Weights of a small GPT-style language model, trained from scratch on English Wikipedia.
Architecture: RMSNorm before each block, rotary positions.
Each number is 128 + 32 x the weight over the matrix's rms, rounded and kept within 0 to 255. Layers, rows and columns count from 0. Numbers have three digits each.

# layer 2 MLP gate, 320x128, rms 0.255, rows 30-101, columns 64-127
079135099157085140128143122057122212104172101137189134066130160123105179183081051153105156152106150160113188138116129139190103133190070155168119183186129150116118097180099163072119133112161043
090140141137166152118152150175145062106159119098069086081172162136088100110113165161111139098106096140104165082121109181134054187055171112130152048150147182133134065079177116163111118115182104
119144088088117096145122139093143156111084131145080094173160119079147148089089192127146140140137089152121108159134157095095164058117119096096134171176084116140171186137142164131162142196115089
106163127052100079099181110070132103070104119122117100070062088106137158134138137080043133145099147108185089174147185210157078148116197172128098123166177188179126149161083157174126121072168162
151149142123116124068095128062145109110118108120120129110178103117130116100153196166126176156103074068139120149169138103132109114142196130109139111157182142134099175111097159135094162126149131
106156197109114148120150153162141125074125144110099141184169133146181100138169123145106075093101150161115107132172172162124127142186099119125117091122110133094118143155133092123154129154085093
122171108137124167155096074139128059156106089144128150085087084144146153151142110138139145069157106071128162097177123093138133158047160081122156095161146167195130177099102139080144154141107169
148106132122081094091127131058119114160105111097131191120108135142060123112187167156121089161119163113121133167082157152129083133126149132195189116103175102069162099145157216183154184095151137
102152137100128095089149085100117085112123137143112067137102144124135150133145112157085135158123158168114105111111107124109119129127151113125135137113094142100167193124102098121111106118133095
135135123120176123116171128100165064092095111125130126084084176102107175087061119152101112069150100125163169120157130080116097120157094167132151101089088143129141157096110097137159160126122130
145141135138161116170105139163136128160109180051136104125123118114149108107108155127124143105122076107104147110123146071133086144036165141150137121154120119125182169128136115142147074130089136
114109128140153084113149186115145104087080093133157135146123130112117087140119101149124134148120101134149117100129142078159106161154107080130137167115103096139155124113098137134078117102179062
151093110145156137065116115130128121137184122096144209090140063155157088211087131120148154126154140081102133109102126169200188155138148112134169191178154088119097101154156157137138158139133133
109133114121139154122150163110131130122107173149135061167123167180106125127130114134137152112120062070088097116141155093119135081138155088092113089118138197146167139115151121089187086125069140
119144136146074112077156071092136159150093121144158129136111134116155168141076131077178163147104117112131215157141158142098073122135114111095071133166101127150131088128171155127174179184147122
130091099109170144147133053137144130121161096127181123110116084092164146126089148114070121175101170153168113119128121131128098164079082120110188152113148153089142128147115104146139084137152151
153159062143102085120125168127136131168101134120122118109117104142174130150113114143170115130155129072122146154122121119145153122083151138125143107098168152106108102103148090144171085184157162
153079164105099124152132115104147157148155165111059111124110120139114123073089151128111085111136074060135117086109105103094140141143165132148111125092140098122190102064162178171125070091147126
134118115083116128091131168064134096115140071118108142145120167119099170156150146146105108121176172091094156179095146077145138140148112111120147110167149124118158127106153148110133129123141128
071129149137142098153141120136152162132122134115149122090130106141091167134118131157106160161155184149122114140089129111153115117052145128171129170127127133118070064155150123090086038127107116
142109148132205099142124110120125173152158197083052099119107126119121136145136105152133125165130118189153136083136134121139161130126135125169101110124138192088106100118105110129148179149138117
178102188155156178130169088084163116133149188080109108153089112091112106108119098132121146143081120148197159143139111132104122110208077153091177154037051144163177132184099126119151157085156119
126101118085110134072111145136147072131105103166159152085094075110131098175154050078121134123144173208125198142079126121175149082107095125151093125129091176114150148106147135218075171106146140
062190121122060152109185105113158121222110103169189107155111103168112103133173111132209111029122137086162224137118123132096061103097173128099171107167075130058075054162137106095171096123136102
196136196075166091121137096063121102115190124089129140085162140122168102155176105079135097123099085160121132081164170157168176092117172102167124092143137177112102131172118153128133117111163140
149130125114068109118166150093132117153108176102199124140118106116124100131071162140166139155109161079151165097066105170148184095092149156181113092137171093116110056141095176169081126113109124
128185146093170091140141116127132137153106140083105101131164136109105112137161117081177186136087071161164096091155144120118131130126148135090108168161118151169053119144152147114093163143129088
138170128090118138154077134105144135163072121143153100073131126135168137119158116172156176123165156122102138120098145110124150113084141108083152142124144130145120095093142179104121167089100140
107135161138206153137160126087146099173080152126200112169133128136138072080103157132099107134164131108103137142109112132141098164148167073128099086072064056173127203149114109123120103101162156
112135083031165135169121083141084134168099093122176100118149189088145164163128124116109079048086142095105142120158120111156078085151138164112163152111099140132127125153107118074159142130104125
092163124070075128107117152154106071150120117134110162161116082105143130112170177125133133088122125131105122167143113128088203105155147124136077162187101113143105161108118165147085139148158131
142160086145115098107119101099120124129106120155145175114104108098078156148075089097190128145169143124130117109147087152163124145141136130121065117104113089052132131131118147117146143079121110
134092118195110120117173083076138096142125163128111087135128133173137164137161124098099091143153164140155173139139133114155091168104086094093141140144165097166111131132139126100164154155082140
194134162117142149127148104148132092112086062149093183114115083085084151144119098110170159147142139172127176141143111186177138110091128102161165128059102085156121133178122191164102101077098159
073109134113133078113124174102148110120202190124175111146112151123165115111156116140092133059162141089130066119208120194128182135113129100159115097146127162178072145127143124147146123093147134
141108133081178130159132125116154170136123093170121104141125151132135133135101141171151134124098084088112151139139152160141144140097133159156135137083111142117131108078147166132161145080136117
116142107071091135081180160131104122131091180104162112146152126140157127072172122151095106135109096120140148130121145145140145147121094087111118064133160127154137131135136122130130144212151142
151118156099086149113167090120053125129109141106102098139154128145180093162110138107148120104174153118046103119159083174147160083100123151090121088109117122079111134104114128166122152110173125
131113107128102102156167057098094117221118137152141217093102131119134105105129140104120143108112126121111172178093148143122131127133094056145154095198143137099112106128151185104145171090158092
155149037103119172117126130155189103124135135094152172158112165105105091113146116128122106155083093124170105120087154126127180120138119194152168156130135132159120133131090098100209125158078179
116123127122066183077207117104114129085087123125125179127141167109172155166147151100120186169150103100199126155121133149127101112118106108161150084124151153125177148129116100137116131086087097
126202061169115097119159137115133107145133101096117135138110120114147141120130112128065139121057156129137120133135133131116119065123075145167147166125128122057160071113120082091140100135048124
100123142080118128107146146141120129187148090132141076182171183131188130096136104095101119158145040128110137117147101074094108078127192122137163122148137113181193147201158087118154116120173151
143189081101136115152153148047136128095127155131121103115083112128126177186103120111136114124105146151159117142111133133155117086131154138075136130038168118164088088097196102100119120115109104
144155164103174101116128109139118079143106121132142167131159114154123137125141119152109133134119169136140167164066129121117136166133152121158153159123116123102183134122133124157091146130135127
136086144134133122181106117166111130149104141195097135180075154085147107102149168141127136133131136165146118060147149133195154088124177112113134166124080146171161122187122143109167204129133189
136090118120105135143179161138141133090104135159107155166149105097064071118129130104118131099159167156043177151138077124103097144121130075146119173137125095089128159104144148093106133123175123
134101136136182136118145125102175157169111170110162101086159148102150164173126115149114141126119181184162113136160177111116108160134108112152168188075144199083133090139123156116107153116081078
033117100151184199148129162076152094080096184113148067127150123168093137113178174115104134153105137101174101220105095084111152161122155127156153113095131127151085155127112143150225081085157167
124108134095146114118118176128101081059122178110142147176131106077153134157144159131094165139157091149178138134092100139068195145153118093103107111093112094113161121142190128142088153153134143
146131076162142131121125095066177109153064149084109198169127142146129115150112067118107121106151096098132136143132112164127137123106071135069149166141156117152098159149114127110198183151092148
092193103176130131083116123114138138098144158126110097155162110172111121149099209125160155179155125093117116117079105147160146142082122143045117131151122139107114106135187126143107110084154082
131099101113144114085145095088060141174164103114179136115116120109109172158151185076125091101146118106142131120161151161138177135100147063157131133132160109082135112116128115114085121085145125
124095123151118152079104154146091142137119099153110095137129143100113153100122195102189146141125094120160129144110139102132132141107123143125063167084107145090148142130160114120108115125172125
104125107114123180065108147123054097096110060192114128100104167076089125132118071083142106100173207131047124163158121175068127116157145157145102125122173160173095170104094161119129114143162136
129123126091097080138097118127125035151121117102150133148118138136135129098166095160168139130100119146135123120148144109048114144120122145155111083142171151113155111087129099130083118130123105
119161149148132105133144155159117124118138195119076071087110122109115161167131183071137090142116153151026109102151118082073106082099094049134153145124143133159123133144039125242101173178110107
159177122088163126152138177178139125143092181156128096137136103230067100124115045094110149090121136116186156155171175151078115157118107086062094079089059149169119207120103139152123124134064160
089138102076072131142163124038113145137180115110079132093167110149181118178123137092138124129143134129134141138133161071092178134138157118093133057115103116102082149155131126149088192172078091
096158106128074187124131167098094200140087155097086153084156152120151098125146137130168154101130124112103124137112091130106136165156122102181102128109164167105099105144089139157090080106121156
122096105152111071202170133106119114117139103118141179064093092087137124152168066094170079139111148152148082184094057156125101125061061165130132140121122086132073109134111139090136098110106098
121145174146152199146095093120167162104116114115124128088159105102143107155090091102098136129162120112131119083124132116118098115098070161094135178173085158087155116154109128138146120150152134
095111142132081130117147148108145132167118145128099102123139106101104125103128127136115106178255149130131105148094196129144142104103145134199112167106181136139216120179078138089077146118132145
092111060076185164071164133111143114103136142134159123089154137071126151128106129117148121099107155080146143112129119112129160129159152149121106137150202146208127154105115108174144082125129179
129153027077124148158150150174037098140160055137121171110095187090132109147170158115107137166124162112108115148185077171088136160158100231111147091157103066100144141113101160111090116139101078
178172089117123166086121099103149152093153154146113131076127124154131165113102133062159155127167172132043137151128064147144140113081119094112102122100131155108166121128143192122105115136135143
136153138161199074211229136163127163043115103168133120147140135105152103142172158151080140107161144180118142079151151146136097091075111106054115114116156165128121161132116122074147118170174093
144159088195128119163122179152111130127149102117104212142106106142126146160157118095146153170155130085111107114099144132096144091171156121102164148200120174076095125123103133154129142083117191
150132157106184149083171114167142156127106203089140117165123103153146153125187099126165087085085131090159117141138112213133141133087118121148126149107178161085082118170134154185156097144127122
086093135139180174075115091104183129146147119106112105093101092070142161159127180134182071127087108066124135110149115122152149109126124105094121106116126150091129131117088118157122105113135152
186178178086137149127151111156077097034173163124155094139104092177092138138113183118062141122123136134159142131170089186152093128116141128123159069140146146193061142144147183188063173174152150
118104137120109144138132152163116165083133055177191165095088130119170073166162150129124139111184137101161176094120093094129120132095101154129144124151168164144103167141111113144161121190223077
# layer 2 MLP up, 320x128, rms 0.253, rows 30-100, columns 64-127
067112101100087122142117096123179142107189089225193170093059152075115134129113121090123056165146185153150173099110114154168081119161169168195101130187180113046088022137156114141105119132182085
148142168115106129139120173042141223085098074133116108122106116103153148136166173112099083155131187149089138113181137124133135151175141096092115139144063139088155197138081139170116134134107158
169116141144135153139166142172177115174132159083062142157102121160210125107147110148092077089133063080137090081098122159123168144164152141102148146132082133137122092061087139161101145098142207
150120172110141117102119123066126119112104110132130177090098175143168153146147114161096057181106112108126144163127134133137129151133198169099134111156161129164078191169155166130121205150095165
106114152142102168162153148174106155126141117120106139145112152133148148119075088069125144129129177144147149144099096151133121159099106133120116077104088121168112129119193125091134109135120069
132117098151133111113097113116122127130153111154125111045134116102084126141114106130101121160140137090153129136087088074170139098091121128117153171114169151154158127136124128147087078075140117
129089126120107132137140128129160117154114136052128082105151151174096114112162101146179121091107090117127132139132148131093149138122131100157166132091164150126117198140133084119182153168068082
156087104124109132109134146098136088166126083098150184115111121137106122125167164130139121157135162141133109141096139137149090114125136129140152077078169146083170114158130183183150159101108109
123130108176112159142129157155135187162122131117111147146167116111147126144134090123123118129075167096099141149147167142130154133133123143152126139189142096124090128122122137125162079152094151
127084191167191107145168149170134062110044137115109149111118124105043141144147072155151102072159129108176175176114135136114064141109074159124080127084104099127131146081133071172145142087124175
175117148125162092160113158130111137138134176086096162136132119155149116077085133108136190155122118158195150100083121104159081181074121155079138150118111109114132156168116182099123151127120079
149103110128151155150101048151109154165142106152092152121153076111131127086117126141136137105092122122115175143175117154119177095105166154131154136142161158110123133085165086140192153138145161
081163149073142129153157162128193148102127136126093054154117150112128098032135158111144078136119131142129114121143125129089116100140165167097109104071108153115164144186083134097173112177105188
148155152097088111137140133145118134114160138124124111076117099110180096130138169085078102099118175166140116164144107134149145182159077091119098108131160127117146067144137120144081120164152107
129168184155104092155144126149079114110118081101097180111163183138192110157098135128144126107106202124117120132176147167109151201124119110136103119151117134134069100096134170123082148163121135
081192135136103130131154200168110100138095169096097127093135128120118084141130114156160096120166129138108162137126149138116134111154104110125059104148119092147122135128119135088105160128124128
147153143121123147161146125189127145135103193123117109090209103103184106167108137149202117109186149043065083164114076085136172125112121125167115138080172178081066074164148126037153052175059012
092172109144075188166112119116141147185077103084133100144131145124113094116156126163096130142139131123093083168157144142122158097129170085117114168159071145115116114140138097125158091149126139
173132155154155132150083140143133125140111144133120124121134099141135149124090130156187162130122063162137146124179137114133130107145128143121196148073134150129076169150119090144151133147093091
092124131077177136151059040137130150086087105133142110128108066147142167175115147136117139134150123096125066132167093132163122079103054135103153153089134049140067091127142179129156099088082115
137114138174096102061161114161099146164083101119085174187092131167096087096155135131148128138116219121071190135085117151151106137139137110138092118112121044092121112183120148166137095151073170
110125087056100074142091078096068141103132124171181137141134194124088114113126145160076140127101137180129119137142201130090129166075175128177069145151146194087126118035192191063116121101161112
128126157124138150145097162107150117120132094177183161102119138124120135117176127095112107133107109197192154095136128122143145146162152118181151140111085113087128147113111140047109140155080140
157167120161058091133147193149102120117100109086078120139051162129154111114128185094048130158117149169138078104178129133126102090150091083097123106094125115255147184097075096141066128073159053
058141092126139142128119129180137179127145107180120110135082074122125156103106120175157161136146194104129116177081104110092106134115068116094115117140119116104143147138127131123087090109102099
068175101109063129112178153138157150136128171081213134153127104123128092130101199153118123172080180115111142159096111184104145110125103099165125078193138126142101061169130122161057120141102124
155145099120173158129113116127175130197082152079143097122143150099126114164115105092190145097098079136166122049176123113099133158154147151117147146125135193164070138161177156095114169112146155
157170090108151147107144149156101106129145163123123138184158133090125158130197099138150072131091143121120106129175156172125147164157049111139112148149167117094117130106136094183114130106101175
140085103161122135133071123124161156161118091125097205123168128125156132105152111067116089133112098087133111164123162123126145143109142135134157159159124127110149118143089159152070122084046151
103128123136082111138215131051094146158143194052089158170121107139086054150147138173100199215117104167184132132149132135095152207115110107168068117094115083160114107064129144159102119143130149
129089081116065139091098132157121096178173101166142188095147130097141126056101114146140124073113131083236106106082129065173163119100158111132069150127067132128091126132155149132104079154124145
143102146124157161130067133136087159144107102106135062125144096130146135175146085015107150103116161117123091136130151184157116149126144172094093142088121137184113122149104037140137132119129127
130096132146136128088154091129157143122089181147179060132144098162108115163156130113104124124152114107098106125127138138154128129137113104135160148122113097111123122121103170114156173170094140
125087159079098119096095170187107152095144184158101116174139115170117110173189145160087145070140098112135101166121138103131130142155110164114109146184137184089090177151136065134118148163123166
166132143139126139139157127133075105121098092174095161107190121128100159142102144126104123180114155137134176165097157088109066111113159140139132184136150094128164147153128124170168192132120067
113131184107138155118119177138111158148124085142142182131113133139158114145123138116125162195102215141103120146178174119136202140160089155173090123127103169182139094104108125150094173097120151
122155104175119164133100117111123104152132086172092129124110127133122091163166162081141122113109150121160114184108069098106085092152122086083136115072104155166113130164116132079128179098067121
047163084117116089160151081108035089086090137138186113119096075174154086113091140107087114153151154112102103173143084148126124168086149130112088040077177117142101177098144157135162155093102084
117104099117116124141124088135118126196116121168108163128101123131129089124139147134146133071121091111101167159136114171147200162127154054142182102159095161129102161091139139138174127104129110
056089068100177125121105104132157094118132143116160183174082141104139112134131137133122161152173172161180092072075101175148149146128094184123088135100146096127082146175082091120129147140077127
148158143108145078175062134115141117136204184122155081147133120165104131169097120150107080085110192136083088131153165149107158176162129110151113113092121132130066146119143148126121178141160139
128127116115127138136105167133111127149177105135148133089116139107134122109157183168105127151100118141127099094155153155128127131108194120135097131173127146110129124129182146129113125147139163
181131144109143118116102087116149175057097153133106094122187114158100127182045107133087108147113113111159118089106113133147186126117124145046120181119084142107111128151110105107155230136093072
105150107073104066206119172138187080128143098139179046058135149130093146180138128149089100096128153128140122182220098185140070103089101137092184045074142154167102077042085120178164159033163126
137124161112162081115123142128116100082117131097158168139149114140145142139140132127123134132137191131128189147048167127128165167152153103123128143109124120114165137103135138177115171120145119
183121131100119038115163146139079117145132162070069095168098147129107108106115154139128149154152165182141193156035119127120102116132166118168119129135175034124097154087131140165069078118100148
109156100132143150100114136125129088122151069097134120059131114133108160123124119139114132138136147090110060157076099127084102106143154162078122059157165153126164085148163127142179124141113102
091134111111111152123147146121119120116124074099110146119109145125139081129159176157152110120157105070106124158122113161121154112135177130079146088164115122124095170083115100146174109141157171
157156172132094091111151153132172181150101108127109117147110114165111120071102121118108123106147125141074111137115122113107155117164093060120143180167125115167141096142119129137125137107063135
131143144125128121119157116122161094158129126129146171134122167078120128137107155083124095140112094150202156153131120110059127211136075124164130112164138073089185117132156123154105115156079155
090158137133165102140163122164077114142098118119123121166139158172182096110134112144117195134084114140137095167201156111074115116142133152117158092147116103166154109126083110110120112124104136
153087095047162155180132192134170178132122092160081124076135086143113095127117075117164100085102152136108148135172155166145151146148151135121055127123150079144130104087095146123194138110175165
125135147101116130094124126133152086133135148126141089145122127146145104152094140142186155133073068065118109106180142123086174094132128147131159084151150111118124136140135105140106119137138108
105140106154105169159149147146130127103144195113086096103139097119127067143116142117155150109094160159128124098126103155110118145136162073137132142115187126159178179146109135140136135084116093
074094106080106077165122145102080145143153193093144105108172134147155159141162123164072171099170078158112075121196162085159205120071074088090086134144077115066126113171166107139152098161081074
129143138114095120113166149119139180043105160130146106105131117157161090096163102074113130161151118108135153141180141132128139131142111128153078103133099107169130155119113122100134147169156088
134080154120199054188098146118084093079141171123079110107096154057162126117107113060062203104123114142163087062242194131119159108122174119169097192174175172218178171093067103140105156126099117
104139098075134090126125133113069132082190064083125130159192145114218125131152145065114089091145107129104156147082099173207145106141062121145122134062116159101108084169126129124182149158136066
135094117129117104147138099152142112125089094114188076110151089179073179170121114101128113084118120074115197162109109159040138140097155144091113096110173112114185054194140166064172135100078188
149094115111134127165142115099152100133134162123098107136070052140082085084123155157136085142131135201145161119164102116114157120120152128134126114153131107129185134055186101109159105122156137
142090158117147115087143047169049096043128141116108167092131115151125203120145126143093117103120159154119150110143135140171120157151088115091143183099156134062137129143121099121086170085095142
120123121126130153094080120149137154120093108162129081140127132109129122159071079116110126126161141151135130118123125141106126138091053149081104168087101135091144098089139110121123143169149115
147107131175074189102146123093137139138143109102190136074114092133111106129122152107086048099136132104065108140134090170092148134193155183112150078124106103129103060131181143093142121095151151
051115104057146116121167110133107123171129155140111085115100111109080124156091083141149142099156140088174112150160150126194131156082155115132153126130103166179136149130140178102092080134106143
129198128219048111117173174167188140103148183133110080149094051173107120062137155116161074095091168137101143121052117118109159052142207095111059151189140110105105170113152098156123216076128154
097102125154143134146129105147106134093141089129146104145176134115191148142119160114100095115093099091157127060092149097142171140131100185103159155139138127128112132153139093114106124166135128
114166133114121110116114158083126129147182178099164113120204181154098111140078160131149125134110084069071075076132097130088156130115135100178141157105064109200038150105110119108127095144136108
093094113124175097135133165128137152115157149135144112151103141146088129138125204092109147117136135158144134109093140137079158160179126114118121110149108113136136125127116167166154108113097146
123133145156168055144143128142177081155094151136071119122095141129137149120154131097083153159130169121100154136114123115129104119161135090098129133101098119154160101103106083079113056086162101
139157123141136170087121124100179098111111136113152132143094103124076148094146196122131122092150128094100159172073124117102083149189125141096146061102086131101174175173109201112140179127103099
157163104091079109052107138176100133173063057124132119142147142153169174138195111172120193179138108101192148135119085131122076131155123140121099146139198160150043092120129057131109083109120135
# layer 2 MLP down (transposed), 320x128, rms 0.257, rows 30-100, columns 64-127
076080164214138106085214168081138161169105110162169095124173138084094142147094067132164115144122130168129168091128088113155116099165124144133126122130138149150163118133107139118134100100183098
133125094169129088076174076149171133134102165135064094122135094142186066158100121128063124075143111117175150082129120121076150129098092125197119164101085106139138120144103135105103151149117140
068118131083153124124137119138095119077143120143098055221154167092101073142155176057135123176176124120158101145174097099099123054091116130125156147172068090119079188105133097098104135151121100
124205096103100066115160142129135187104074103180159133095139070122094188061154144067069138136119201109133151167074161178109092210095149138137112141117098149175138116110080108160145058062141160
137143111143108107135140128099064141077127128103117145119096112121075162085122089093148164125131120136165140144122155135137148143132101182104089160155103104121197125141154098128211094121067080
131146117126141154132133113099088135124128140130091107155133093163144130132141104104150110152115152037131094082169124152134159146141109092134167134129092165149156104103163122147095126138113110
174123110101156117124129102097097169137107116171098090174146097098186132111091108112170130136170129152113135121099173142124111115127112124095079121106127148125183100088122155136107080164123176
102146110133110151167144125127147107069104133116153116166164145172119147141121142147118104114093097111126069123131135151108146098114138073165153128079115108183106139086131110108103107180163096
110148131127156128114122182104079137151136133138104125115159111134180082110162092140154134121092122109133123106180172169114120088128099129136132123159180126125139099172131151140143155133086187
126120149135089130134149112115134119130054120150161044142154096121087101104141121120155208167161093106128101144116155132126149155123162151121120191069133152164194075133077138164120033147093072
087136130095119151153139091055109045087119105141126135099148105158055080152106135173121124128090116128061097090130106166138138113112173158133133107116121154182150098101129110141155093161120138
151121144153096144129105105124113110137135141169057133107128119110155151154132112141152134163111128096121109111121157120068124135082156168143141079135075136127101146127154119156167157161097126
107110167129088149162134085121146155155078147139123171167110162143109096170173122131184150120108138156041127136130121117140118113121164107100134153096115158131142052191159157119132146159143124
130106091181156129142171121109097144127156092117104148152123140096128158068066054160146083159132121121140108126097111111100116154108122123129109134102090149129064163112151082136177144164153137
165116169116127082126171145158123068153176173129142096111138101182124110108143133105134143103137113158142052104115051105148188194149162097147182142126108119125111176152187084195127145137121124
152151106168163091139212179131143176134125144162137087133086141120116104121118105112152138098131103109109175150098161140101093095170130108143090090107146150142127157143114155143102159077075091
139100133150151206082119133172102075139092132146196023136192147130151120083127170197187128110138192135044063134082092087103162098157100102079139165159113159125119123150102148123143088167113039
067180087103131099111095171120178102170089144150137107164114167140152107121092114052156102112126108144120186146099157176104108139116133144144156182137127129117080086157104154164119146166088115
079120106111087122108121089147089125142100189155107135130159089153140133118127158181128112171154147103138190066110087112079115102123145087113150093051130140099118081117105136126122166133101110
134056149109142123126075127089075131146080182149167071129148113119127113105118156131114159117179113102108125122118178176135158122171125114140129062111137144155107085162147121156147110127093121
169159121132109152098169146141040166138214085166094149136040130151118126130115126111155169127189196176145137164123122176155132207160118117134105121076120046091161166104145174152114102160164167
174128045072094096136106086164118142162071152125097136101085142155081121129105123141068087128100155180139105153099197077122067130071111166108066156167149112092095115090144134104129188094108147
087125110103147116109069149130125139144130127184193086162103104082100064139168092121104158124146180126071153146083113129145163143092103123115106151141091196150162110149099163220105078084099147
075184121052167113106176084016059065173161085146179160120114133135141125190126096087123218126153083119163110114141109166097129133114147134143110079122111131120130114182115178146104142112097127
099165121142072124111153120158098145108111131134121143153117106139145160155160148181089117091127104158157149140127152094086114195086115136135103124175115143150136115113129095155147101094164099
034209081097146170149154161110099113106082093151070084094157083118121082173172159065127156189150059152124078181128119160144148112140099108193113181172127134160148080131112128153095143132155167
110070118160166103134115113117149072171126116109153134121135155141111156149189169142105122165082079112127089127122155170108127127149163092128135163119115129141095124135149125090125144146156156
111150173127090166117203122159137121114114190148072111149086155174124086149106112117159128105151097100136099148157126129112110110164152099141117164105185155170096142121116118103080086126090146
166130137119162174131165101077106089192110145099145103156145134129125145116164137122156114157191129124144168150125152121155114142139146103117099180174075111147127163162091081131091137121183153
127135075136139142104117120117124095093147187125081113120100151134117135126170197163164164159097113165176172107159152131054152193069140091183130156062135108110187125081117069105146177142148177
138127166127122109129144077128116147127123080089152150147105157143091166057131192117130210155061169129096154142110187122136092103132123110139169179103115121116145129147140087092149134123134128
122161064169124156159127175083183128131141141128145135187161176165107108142089051135150155132107065129142088114151093131124107115125149118127162116106136139115118107166112144148143136109076119
164071154164102088086166092054121151141120153165116079110138112135134150154137155123148085138149152117096158117139142166152137151110139090132144174178131093124088117080123174088158145184101150
172116168097088136138138130164103139090155063128119134134193129087116142106096145117159084183147129116111122142176165165067122134090115102111130221121165176148097119169137193096130122098053075
148182141140159195175147126134121134077072137129081126120083137162142137155142116104131117184101151142094173122054070070109161113129134108106132096140090126154074123128092166093121114142121121
116134131174133162128152068092170106166146112102084135132132149087176066149147188117093112146098123114107128177152102128107127131134124141105169058164112111125136106223099137134138118057093116
093115111085169107082084160089101098103058136132110166100155139110122128149102130207171149106160137148120147143153196103080165106149067155112217088159121114131101130125124160188165125102170085
155154134119147126123114161044184129091184099130122099122157103080082195190120133172168255152181107137119127138093126178109134166147153134125126139109148133156099115129128155155118077175103100
107155159130168140116114149179163153065124114116128138155114100149126133147131125127069112153147118137120131141094074166159128088077123137124126133067141111177144119147161114102154159095093185
122154175125136110139087095130095132172164131193149129131105135082126127182080100119117125115074133143133151095075088149170169149140124170112123154124177089106130114122111118193131139204146157
075183113124135104127188135141147093123094135106078137137143116111130114099084121138125056177187123143152132093117097102146129116131128114101094102171187122125127125139153134130148163101096108
126100123154119152099155160149146143079107083024116150125123193108084128115081099155133137149069185135187107162148152122086124157129135147111081116146113102106132139175086133095201176155135133
113124150120135129084151091161093164151120159167077111116074148155209181143166135123184142154107133106110162128145133125095077103166182081160124100120141176151136160142161145124103146155149167
173165075115109115184143115019106111112060113178115147113101119063159158106177097141119092131110119152173113245158139092125080176170105199049204095105144159193062116125146137091131121093110120
096103137140110080137080143107137119101060082122125106087120157116105169101135131136134139135111128147155120154159119161155142120142138143109111147118101121113090114113084113104122088171150133
135107053143146170116105145115171132123101167115114137108127163059149159120117120104155114145169089146117159085124109096139088143155107107108167196093107120135130152125137057129140104136117107
178085101109075110111139107115131182193141155134118104158057131158184161127178141182101165094124106124107160159151161108146176168170127224139120139096131131139151133126181123145138095135178090
108208141100119090143162133154068129123129104109094164158134138131168092153127139159092120087177121113105130103111142103141141116109103147108094127111110102124087182119076139112163135141120158
046146095179182134192101159067152101154089126158104116113131099102159130137175142132131119110130146190101152107107119151134098196110120184153126110118063113123095118120195197150154112110117136
153156158164135151109120095125136105141122116161147148063097127189086085171165076123085143161107070138108130169147158098136114120101154125137111172158121090121057132121138176178132149119104158
153149157119192170144081152073149163166119100142143164159160102061148135168137129123096139085116127176154100105130114165147095156150117132088175115143137149118165151151102127148133125179105127
116092141177164112161153126105155177116133107138111100116147115090161081123157082157090132128115140152127171143093119172122128133087160111121112107071083112163025120098148185163122154147081166
108083157105175127126138117113097138117172111099123110110112127190100134176174155133149152106127157124181133114145134151070135132110186177093122067119081132101143128112156117147156145135109078
095122155174129097156135103101153108084155147134151117099075123089136102158157113110053114084151156163098092080119136169128136129131156073094162138184152115167114123126088090150114083117102086
060217189197057187087117083155136149080106121149107054126081102099161103169172105142153091181109154135145096104102199156102095093140103098162159164156154142115127156130106113084052098141094076
147093122107158183141112133133120103159103162131123115177108132086107098081102124156152127124127139112128139104119100097145147124185168086124172145129120143138107169146135142113176087113108094
147137164126160086151056100095205172138139069106129130159166141120137130106079138152076103159096123180100088083113123180100077112133134053172165198105142150177124107107154108113131189149108092
190128125120108161100155130131219132154135133170121112120085124135108167130102143207194149117084127116138103126125163076068146163137249119097133111203130158119090175120157129168097155127125169
106168102094110139079094150141156138198155184163179159157108177079094099064175089170142165164209123180192088150164182135177114121166141087150102143103120105159123119119123081233103144136126155
122136155084122131153174155105122128133104160087133159146161129093075091086108157113146144085092077115187146135152146131165083162145143110141071101156107163083044158068139132145138115104150150
126119113116173139157075114119088095167051167111112153146117110074133094155166165143145139035085130062131202151099095106117112088154117177177203168111103134147073134140138130117111084157109093
136150185132145149100053085167163125095114111175149127117147127124096152137082166107113123130182168091120096152127105129153123114126091128094134127090154170146154108077139112116131118136159150
128119134148170168148096130123098166105104102150159070129105081095116088144132167071134139090098116166097102080105110161135130098134145150131089096095123101106069092120144174153096100097091110
138124125135098126133108172095157154114197137142165154137114182111101132086115147108077058123124037118128117128079178147118110082074119160094115163131120197150110058074140030134117143134171091
172105129048144087111094128055042139134136126160075116114156156153104102144097038105120153153166094089180117098130138177148150122127132105154072111151057201154157110147180179104100083185103109
162172122132154163094087108105161146124115140138138160110182154077131119153130112122188198148133076202114152150202089140139132073073159165117126136111058152114154100157067115095144116122118092
151132144082112127127175105155131137112107179133119108103120083203158128157076100132171124124088173141105105199098138107126147151086110067155098080106150118129091156142081131119148141122149180
113151080148071126139121188088106174149128125101180163126106102098152104135136124153152154205123169136136102143089146132093097152157143105118080113113145142103126117094133148141109159151093157
109172107131137126125090137052152140177113078156125125122150164129164088193117140164147115161122115139158118086122140142147108168183098162141158103133095121091140077137121110159162215126146103
100094109129175172105164115082134097175170121107126198132089154070161068102106143153145114064160120111093092156111085159111136052151147159110093069123172171092161113126137136125080141085079150
086113122219076134090157179152227083163117145107124142180175139156078140169102105121164088138147177112111154175148128094079153118127148170087156118114109136158159181131134115145160155115093069